config = dict(
    d_model=192,
    norm_eps=1e-06,
    qk_norm=False,
    attn_scale=0.177,
    tie_embeddings=False,
    batch_tokens=65536,
    steps=2352,
)
Each number is 500 + 25 x the weight over its row's rms, rounded and kept within 0 to 999. Layers, rows and columns count from 0. Numbers have three digits each. The size before them is the row's rms in percent of the matrix's.

# layer 4 MLP down (transposed), 768x192, rms 0.108, rows 298-331, columns 0-95
103:489430480521499491466515540563491540507500494529504513511498470513504480530482505500513461491478506480503502484503529509451474471488475527479490520504481517478496530504510487479494523497501506487481504516527487508478478508508524487457536506493489453485468486480475429559483517484414506491
110:507487491484512486464478501491452521522535500528474496495493503515505519492485470539490486508470545503527484452476518484478488476486504527488523519503515456488463491487487546528488481539555486450489493491452481522482481505491532513492479466532488470512530530538517541544508499503506492487
101:511536486483469486484499496480543520482522506543488455472529516517455516530444499488503496497504475556486520492509490487512531511451489489513523478484465499499517510487516484510495482522496445518489481517490510497515506485512524530486542530485498488499481454466473490484539499527534462466
099:474491501495455539503524505469523516544514567466462494527493489515507497497479489489545464526510512503478520488526447477463520493479475520520504531474482497508501499506519476498468481500513517464465493518501542476535504467505496492487485450527458494500523469524486505488475527483465534475
100:518485492489475553499503489514494471519490519543512491494478518558510460537568502524545517444539499477494517500507518521511475524513515501551520486509496556487467504513530548523481486497487501463506512502495501473512450489497524520528500537517488535505513540458474514451527469499490472509
107:450461540553482474480471539481454503506500510572495529503531539477485516502521471493532499480494515490529476552510496518506508484492518505488474480496487479533504501504515502489510521474523514490507490493478553518521501531460586508503481490494539499493497536509510469499540511468458546473
101:545491509563540541535485471500467515486448503530513516490497484503444500489513521511477472522487476496497484480460495482483495476499507521508484550487485516516533531503513492510505466519474465460534524504479467500503491506501481521528495476505488507502497458469501507525505493490497482487
095:492497463477513500492497491520498537522508493493517517443526475504458496515484484552519497538496499536482513483453463495504485488522513489521435442499511503507481459478485478499515507493522521504488549477476543519473507522499494548489513517487464483505495510432509460515524514503537502498
103:511526458450462503511477503548512492491483550509468522471493471485500484509533488507540534519490518482554503496532477531472476508516509504521497491510520470472543476478504518466529476505527459538535540493484553473495516501477500484508523477483501501501521498501526484501490495514508475515
097:504498509542492521457512491475513447484472528516482511508509506486507472466495465419517501526470490483546513528479522485543474477509488455559533462505491473464504514493488507476499520498535482489515451465491483547519497500490510480500487537502514557455482476484533512493527502508482473477
107:528509496479505483480517468532500501463501503520462494501463491489483480530468463464507511554501490529494508505478484515504523460526494529488480465494521515474512455518484521485511514509511508489501513529533494475481509504501515424502523529522515525503503487489498486477509465504479467492
107:539530491493494510508466482488513547495513442498485502489507446526517487506521536475479521494483475495509502523533500518516540502433545512515518464471508513515528508525526511507492477542504537511470452533540472483470497483486501516446510501498510508539531512458500501443501429512520491503
101:513498546503512444510491532553497556485479517533511491492486514497490492486494522518458536498518458471460511532519463474505526542494555546533468539495528468491475475513504485504531463496488491524509534489504459525555520554511497533496551529520491494499493508505485479521484477507510489502
098:491461481505484465475539471499533495500477493517513492518501476499486537526466501546529494488487517514506478507565514473517482464511516500464474497530504486436521480502504524484504515529539502487514484493512506496544482485507443512528511489448518506495485472532518472515531503523532510496
080:447523519501464464440456525539504444504515532523469467504486546542509486484535500493540492474524519508490517474518515521537507486512510514533496494467487502502529481492494507532467481471513499519491480491504533495499523493481498491508487488479494535484566502505505495530510489524504537504
098:496526511509445464503495473515486495489468478510532506496522496537529494563498520519467493471464491499486492493480500485500546522478430477523500479502439498504496504488523475464498483514511500481506453564502483481473484533520547512500487525488546521462475504547479477502488503573483544512
096:478511497514516486516516487502525504547443523520453516475534502484461481524462474454505505553515497525451486453460509532483499503503492505494512485560488526491500457498508478500528478472559556552503520533483477473480454466492500469479509522493484460463475500458490508486498490513514539480
095:500523494540480471529489505535471498522478501465498521489480503577508480486543528554473514515498480473495517483520475474524482524504488506494485541529543507499473512483510458508455476525501501474494557517501519444506500551528479515463500512500501463522448498479546535504513477538484512560
100:468512505503473486467489503456508485465476480492523511506531507506444477543545459469482502485531506498475485484530525499511481496512463508506489525525458468467499556488498463450483492463487460508466561489514490548512478512501553472518500467509486501452508481527515531498513506516505482458
104:537512467485480485497511502534477486502497481491511519564458514479553492471479536458502499509471517502468525481506509514487533549482478513492517494449481496493468535545519491475510502546516498506503520495533509513523488492471501475490480452529480504492487516480481452503480552522494489499
096:495522527523525480503480462467513500511479478480507495504508456459491502512511535470476509471536505515535507536461506569493493489519500500443489526467515537475513528497453511500466483491508467489527505520475485526463491531511498487508478536467500509479519517488522497497469469534495517482
095:485442503515522464523487513524494494509488504517518515497493484489513474483528486501494495512504462515500510511495487513487482516515491564517495491450544527459521442482519499501465503471495475470493515496536527511492458512513485522499549500478498510513494489485520442523514498500477513505
099:498498464513543520459485493503489501463515473509497462466455454460448515451514493541472525483537506478536483503490470503494484514498500544515482551521507448487517512483500524500456504505505513496502507502489497515518518512550508497442545507521439488545522467502504479542496453489486479489
095:534485501496502481490480460495488506512482490493472504533459540510479533475475517541487466535529475515518513520467509501500491484481431488505467509497505455493542506481499507490485528488519567484526481500474501529555508467510490501521510553518518510517490460493496518510504522518529519537
098:472539484496546449465473490473450471466457472515554497487515495493513533489526523503516459498498506500551502510490504487470509571490516493533486486484504523497472525517475488511482496501517526534503556493519486528498507471503475512511468505474532469519500465509529521451463503469515479500
101:528469491479534463483508495461529541489465494484525497451535500445478513479548536512498521491488510586482483528581482532484485468502514469442519527492522486457478546478498521508508521510470581489500503463502481497502520478483501524518498478527508497504518477478512479517531490481534476533
097:506483499516505420527503455505469523474473481494480509496541490479498525547504484480541509508532508514477491486542495461537501507505497489522472495514487513492506451500469486431550494522495551508517446510461492467539465507506508508502475495512473505498478448514466523504501504510507488479
098:512523527510536524475502495510544504518511523534463503525544479544564520504487495514503441519538498513555493474509497503469496476488510482460536482468519449496515483462512503456511473477507509504526500512468469524489565460473485516504494485489479495491461531467487533533483502491466474530
104:536510512504549476501521505493506477489474509484519492499522480518492491525531502475487516501524469510501483462514468502516497493499461516529506515486497485466521545475518536477478526499479526461499436527491519512455564554480473510476512525509493525518440461472515502470486465491479531525
104:521500506484470449510497471494476490524513509447524504539524532473466541532484495500495505537468469562465477495504500486496455507536539485452475504504522470493498454495482494534494489522514520502555494512542504522476515525491504506505462499502483491483519499476528546480505491459475478452
093:522491558504499522530492509504521528494469531519515477490485520497506508499497470534496510486506440520498537523499519526469485454519472466525487516455541530488466499457530523489499498497503500462454447445494524527499470515522504521518529549465497486494463475492489514462533480492513497477
102:471500504484454507491495509516483494483466555517543474512501499475509457510467487466516489465502514525487541485524470530527481443517510552525481525520494504491550521503516510499508540548491520493502504521513533535479512479503517485473457503470466510458473513479511514496471487506521530502
095:411531564496476543499501513486511460448523476510508483488504505521460480552534451487504508511500496504493498518549503485528493497510503484471492545475495447505502496499509506495512487465500504491528566491435506490485503522460543463504530494550522487498498491495546484512501481515498508487
095:522530471476531476509512482495512476491499472488526501497478489527492490497490487536511496519527505522510519503472517495465471484522483530454503512512498567498485499479481461542503520507486485502493560474493508506505513511480507528565499538517512512528567506518487498461499466469489467486
# layer 4 MLP up, 768x192, rms 0.142, rows 299-332, columns 0-95
101:502509501519501538533514550498505551519492543496501522515485484499530493521527487486508531505521502498516497482521498478555499539513485475522476462498521521496508511508473471490491482516497531514460476498541556506476458464477522500491505453515514503466504493480506486496480516482528526489
098:468503460509474484518480569500531529496500510498516511516483514517540504459451495476490471473471492506537476519510502490534536531496519501490494493493519532492464519524513509481494484479465492524505477538571507501526503534438543444509494469490529516486475488500511554515512505522528463477
107:541473527451528516490503509475513472473527537517529544484483539517439514509530519507491533530502492538480513497487498465523499500475486505503501510500485522527503416504509505430520471472510434502480518509545502532539527512515479492481465495472487513513463502499504470519498525497512512480
096:502510490505509523479492538485483450461517496497423520540533488477541514494494450500483544484499494513509475507496465492494519468512458511477511513498549522493520489513489478532513549508504517485532490523500506483500499539476455532511512486546567479502489501497522488502535508496539459502
110:507479509483483527508512480496553523540519522485526527535483489482466500522468463515508471514512487491486492477493479465521508501517474502481527503516548529472536487496499510512521476505473494517488483523483540524493468477524474456520518491526479502522458501504528506491494560495519478534
093:518484513465488498480513534482491480475516518525500530542481481490504457535491518458482530478523523525484490463561498516532511506483531503496504483491538529510460486545485525484492500551497507484542467446525470516493512469528499481495496521476501459451479495493497512487504499477443481496
103:485505530487491490488466463483507500487517515502485450489493539562491457499488499477512466484506511497477509520502515491540494537515484523518557528486495547460526496516529532478458472551499501475505481503486487482475481506540492487523537482473491496498545484510472516518510532502447461489
102:444542503505549493496492547503528518551543518490520524526530466485538487519507510492439511497483491478476531469441555524506469478503459475482526500544491484528474504527499485516484560494527482501486480527455531553474462492506513506501501513501490488476500482526512493492544504526498489542
095:512459542434526465472458561528518534485496476486485515538495508504494543501481516509491480487453507457517491535488522526451516471510496491477516536503503473500527495517483500519465499512470518513499495480541525488517479485506484519463515454522484492496506548545502497506529501526512471487
109:499489501517549508568526453476482507508539500506495519485499498508527490532504460517533500492515487490456504471495526483495468497446522455538524494526468493526454469498480493495516468479491446534500552533493476566476495520482492486585493513554537519535498501470542499498504505497471520467
103:499537531508457481511525497504542500508496516503540532472504489492517471500496520529516501495504516515488486470451537491504503539515518463498486500488474472529496457500484517498470455514496475457530480519486488499458450483503491512491531495505551508482532548501494500534474481493511477522
099:505481494466527532496517507479512536502518509497477465503497483523502509506481517506507491466499488514507492498550535550473499529544515515545529500490472480488491517475477481458493526494462499455488472469516457510535481497459520464517469476489513489484536518495488492516497491483468494552
098:495499487503465499481484544483528522549468513469473451482475530491510506494516507502508525467503513552500492462503513539502483524507517497460511489479519501513469489541477516535580441483522486514468454516489490543527483498473512498498479490507515493472509528526468492466458527475499525521
090:539519477476532544508515445462522507461521464497475549522481519546466480531521516469484500535509507487466484514524499480494517462482466542481525497512447491481505525519490495473532483511497532480480497480543503539526470473497486487509503530497543515535484484495487511451487524488482473495
105:471491506498513520494484512452491504475540477501467455523484473438485503513540504482443510504513488505479533523539470483479514475495525493467492525487489490471521505500524479525507505526491474510495486480459485524539492479450505477514504433469518485501494517486506528494517527547508514489
092:508527482475445444498486521519484463530547492509484495497559459482518500462528543463506509489526507497542504490491470538457514514493506507488493505536476478509514542518449495516473480476524512479534489493517477497468443498495512509500496495518503498568495501501513494519470511507517552517
093:488488495530476524490505537489495504538496498436528472511472530437466498461474512508541493488500496521506528499519491505500471514467499509477548524499453496498488495520470511493519482498512487496505488468490476524508522487505497480533425502492512503485540509494508496491534505487489524512
101:510484527539465460520500517510462497494492468473492501503522507521520486508493518474460480511520466521545448484475468470473491500465483463553514498469502516516494534512509525525502544461531499495493487473450487499469472461453518500472530520542514548520514477493501471535458525543482507452
101:522489490476465492493512530501531512498495514499481521490520494506482504503534519500530513516519494511491522493520565479518535461503451470490510504493487511537467530523508503520485509526533441497511496519544513448517524516501478478486549521476501528485518512537467463510506556498504459496
102:468467498477506458535462495541525511517539516523480485456485532526556512496499517483507499507459526493493501488526472449508522504553494541506499499519469504513495516546502484495511513486497533497512484529482491466511522484505521469492510559494527463515513472452521487515498501460506491535
099:529514489513478524487517528491514499464498473494485506502522493510505480485545512489494502570516510482541446483527503473527524470525466454520498485494501522505504483495502530485495522458511539507490502495495555484506474503496480483496515487503485486485511517513486513500462457512539500496
097:515486537492507503499565508504490475547488507524544543466501516462503522506504496509501499506507531512491501482526496502471452525496495454491513475518516465494482492481516519500470495451474512533477497479482498505499478466508520502535517494513488480500494517482498543488508493483495512475
094:478456492501516509478466500514492511495512513542523519471492503508482492515509485481497491473478530563501459466475498489451527491468485475468510497516517546504489525495510445551484561507479512502495529475500501523552519512489505485449498509465502520546438479502533515519515484487469499477
097:529477541511494513515490568482528497500490492510499484453502533530450480535492469536519507477516529509536482498528501564504485434500522535538479493495477501469525481461526436483507479442475482513541487516513537515497472491501520475465504526487486505560477455523497487530522498506470502487
105:473542471467493516525482521485486483480536508502463516481526457536553476514518515468499508498557501511503470506511505502455488482508518512439485494522489505468496485501488494499535477538481452504497461495462516502505523490485487476503553511506495502459467518509476516531468470515487459485
095:502528517493519529480463478525496470483484472499531474522476515528562512465534498478448530484514557445505509528513497517496485501502496510494493496521511495488525516494522431529498511466483499534457511490490458475546470463510553497487509508509494506547528528526517490510519482485535508491
097:506459530555464490482473504477501528446524496480525507431501460512464501513510521528487488503499508484543479530520498518564453511505514503492474511524483517516469501548494498481518510505484490513505471504482490504528493500511492497495501461488507560484525480471475491479544497507495496493
102:493473504483466539487461510497498489544494505480464480515487521507503514522418520486517488512506511528480491492522450498525498511512442503484478445488497491492536476510534494513511464447536530497469527522479502498511545465443491506467535499529506516492472529569499467481462461482477484494
105:481422477511501518514509498478489460522512517478502508497495499500485516482508474514525498477482493545503525522494521519510521506499530525502499525522483504521441534517407512493527485512490502496481478507505522456466478465462492496497545529506502521455481499497559421501522498495497526531
094:517533503466510467516512490516469550514493469498505493525481512550506522473497509484498420482526489481531532513541498497468545467539489518505484468487451459519506492523500471510558465493468521492512465495534513470506499517506487512515545479494497474483543502472499497551524496489489520496
107:472525564502520486531500481494490519458495480463517452499460534518483512475571504521495515485541455531515474469488474457537472477523457513515476502498530526473493511517543487522503527466494469489517497504510479465515492468518497491513485523483494483530529541527484499521482517480477454484
095:473478497542498454502489527514459485497510479490479510468489478502486518532503448501514500481486506507508529447547514537471492492492501512465469515481504502537452495513478506490500503496500531499519480508499477501539516457478492467469476470463467486497507519504514575509485538507519499497
104:516486500500491543470518516508477497506533506496484531494502481524511498483499483479482495502489508500546494538509504498519540483562498488544500522517499494485507482511509497487483487506496462508493552493488502493457498482520469513545484492501519473509491513480479514540460526504467483501
106:507484496496458498467540523492494489456519476483479526477510524483499495533529505492523473540482484534523501504484524510527457507443467520467541478509518504516501517477520501490490545528486529498478515571537508455426511495475516483496517492498526470492499558526504479491508503453505448478